Weights of a small transformer language model.
Size: 8 layers, width 896, 7 heads of 128 (1 for keys and values), MLP 2368 SwiGLU, vocabulary 32768, 124M parameters.
Architecture: RMSNorm before each block, rotary positions, untied embeddings, normalized queries and keys.
Each number is 128 + 24 x the weight over its row's rms, rounded and kept within 0 to 255. Layers, rows and columns count from 0. Numbers have three digits each. The size before them is the row's rms in percent of the matrix's.

# layer 5 MLP down (transposed), 2368x896, rms 0.0318, rows 1200-1216, columns 616-671
103:166162133114122128138093117103103107139123119147187109143138136144162169075092074173167143110139146126157117143130124116083114129115140096142126084142132146146167135118
099:142154151140126113072139137137151133133167139102144132133131148120109111099154168107174155152100150137065111115075134083176102132153145121148169129111126127137075111100
104:133140134138101090123091120123114077122153101127127132129090147087158150143158153139118136068096155148136152157101156144099115112169135132155114105132096119135127154175
100:110127127179149094187121120119138101138091114122120130120156171126144105123103124162059128181092165109124115098142136145134116142105141146124166120116084153136158167122
099:100130115134149109080119135113145082122122093112099094122126134098147122153122137148099120148168072120148155145143097121144149139163147150122131084144129106141100128136
103:109148113118070183126132123106106144143140115129130124134109095229155060135135142097114109170106127150161144156120101132062156118104133155145132123098159111134172144133
097:126069129093146121136137090089121117089159113152183158138114117090149097131131077119084119126133141120160101156134130110135146098125125109130151152118129143071081152121
102:142087184126146120107120143138104150148086144133122136158134104152121156146101121134147110125179149128114158124162110102080163134172149116142134098121131153135105152172
093:136119126128112150134134124142075109114112142132179164181104195143115103130153120108096131097136128125171114115142112109093095158121101084104109115135123132159119146100
100:099136092135101123106156113125121115155184151126161122161116088148128096113121089117167092130117118114132110156178130163165140128132111102110152140158143125134115151127
095:119155141158120100120139122103133140132117169068162132108128088140134130122124107122080087131139099152120135110086110092144133125092179067130101137082146146108135119085
104:095103137078105135114137149176164098145124112168160129085110119149102136140139142080163084130108164143084157117139101148120161121153129112071133159124150144121148094170
101:119140118141137151116146118156105113113121127112096140128128114144143137146108139145129158123112122113118129122153167105087138128125088121094211122109150116158144168113
098:117132143128156095128110157132118111070145104135111111103131114166134113098147152123119095127138161118116110169152112153138127153064113139096188166101123158143136085104
098:102122092099093095116134140117141129191110139099145104111105156133095146107120112115127136089115155149171123133181135097108141125147158129158154114149122091141155154131
098:113102085119158091121173127164136135091119126158137148112150162116139151115114123117122128159135110099139159156118131160160125097146101144115154166095149167156097126106
100:149116130075121130135147131096145151109123134071100120150143147125107109167097120109147096118148106166110148103174116137139111140150116145121107115108114097171107159143
# layer 5 MLP gate, 2368x896, rms 0.0321, rows 1201-1216, columns 616-671
096:137117115143094170155140117137162104109104124126159095134108108180135126128152148100109116147130143135141126084142112132121112105117130143148126096174093139117121134124
107:110169118139133105123132120140109110137131127127130105139131199119148139094128142101099131110173160154127156137084129173124148120116180131128165162150113127104074143146
101:136091146141117130120164093097154126134170152130137128123092134172130089159161121121152115133093103124111139134159163123138122093146145105140133125128089108160132089137
098:083100153148109148138133178122135195120110166153140131154089123132121109115131181121095093138126129185125116104095144115101158090130150152088161142155103142114106129135
103:139142141119171093071138135119125147135127115147110124147150069138151104124129117099105108146149109187106156111121124140123113135135093144163099092136122120134127122100
098:108111135150111135108152117132158146125132133144086140163120100138124146120136083128130156127113115113159174100152139140088114137178157110125122164104141090158062133139
103:167149149131133104135139118109160113131116131148133121120145129144136158081111137085140136123121129149147135101163141168141142138172075134089117134093140140098091148182
097:120144142141157096111168137080105120134101108109137126127110133157130055137149133111164127111116175132133144136081099106081096146116099125112133098126102106104124103093
103:128143079130165157149104114087092129066122112113117126136167119163176171137155175093158127161160135111182124137120114116131119124122112092088146147133138137127119097093
098:187156138126121127119120123141111129105141123119165153070118151109115129108143130159116075139132127173121113149090126092126079124130075124105133126152154160121105115117
102:114104114124108116143092105162143119140088134143108125135142088127130187141156143124076169132119115099137074141170119129160152131093113139093124123110117104163163088114
095:153105124109172185149191166108121138144155089102146150101138112143098109139177151163089148140085110085131128090167166188140167144119127088099156141113142101115096161173
099:125123119177121130160099152157126142151101125130148116156125147140114118141121140092106127154149096108155151130103110131149135111138144138084143093082120143120112118151
101:110126150116152105162141086109151158135161150168120121116122108116144130121159125098107083143155127124120165112128134153120134130132102124118133163143102133163163116126
094:105143118133141152109106159122137148111168165127164092080130108156073115128112136143074153124125092116134154145129099090139146146162107129145095109127149111150144152114
101:087152113133138171129135123146123116159081147108102152163115105176099077109123124151160155136158123171115108134120141143136144115150147118171160133108103111089126130095
# layer 5 MLP up, 2368x896, rms 0.0327, rows 1201-1216, columns 616-671
102:109157112117107145082112134132103108091129154103104138173122072160106131098119082097067097106170143138157133097146143166143155146081133136113140122097151131100114111132
097:116132154160153135123099161114139157148150096130139137099153162072125138167138130128137129145146098177142161138118158166112174124085147095166160146166153128122132120094
102:096121108089099110135139111116088115133169133166135117133111119107101179172162115163143141143195116128115147111107105102111147148138115132057148138084163112095105123149
100:098128130165089154147098107126131152123158118116130100108065105192126166113148138137128133126172151203100157095180170125108148143159148107094120138143133101111135122134
102:113130166137108164101146126115120102135138129126152085157140178154079075128110085150132115139149133122110138113156136179084135138160132166139118122135172126108150118139
097:119156134139151137114148146089099164148123143138124151113084154154107117156130164104129110154146115149142140127141150175102147076096149135121175133123138159124136165104
103:078120087070111095106133152140121162125116132129112142131167095120120112133144115143095140105112136136113130102124094107120202088155111123146177130140125158152135199148
095:123121138120137109154113106123162111154079129134131168122129156151135175132113118109148125111102165158130137100093159151089111158104106136114156092122087130108097162122
099:129106147163143159113122135138150133159112140132110126130092115104077144110129123143108123126110157115056103124137121094097146151167107104127087107122109145143149176144
095:152090122092145144157099166158060116150103113145102135120143095124120074144127136126116088104120083149121147100139125148092088153135145097176141165127169173134153148138
101:155073146097089115155154073143113197135143139152107086096121124099076121138106145113158096098137132133154121146094145115145141125150124118134074098138110142124166098138
098:155151132109112149143158132089090144126104148142097181136169120127118143109169118147154177151170164097137098141160152119103178137138149093118171112135090130132147147154
099:133130090118136090130052140114137105117152132138154117116112123119105098121143117162094113076162108119088098132143079130145155143136165101176096143165090139134084148130
102:137114110100119098125106158135083135150129099165149073135124125175132102148090159133136142152137091139155091139173152127129090128141115091135114115131106129087090159111
098:114100126128137159121156122124130091133144129127105160149161173095143150124128154131167143143135125097138094194110069139124085144115132114148096143137158150110143118153
098:146117100112131164160098122117106127120121148130109102113099143141115131097120124137146125138147096178119137134161152121141160102126146114164151140096116138078147118087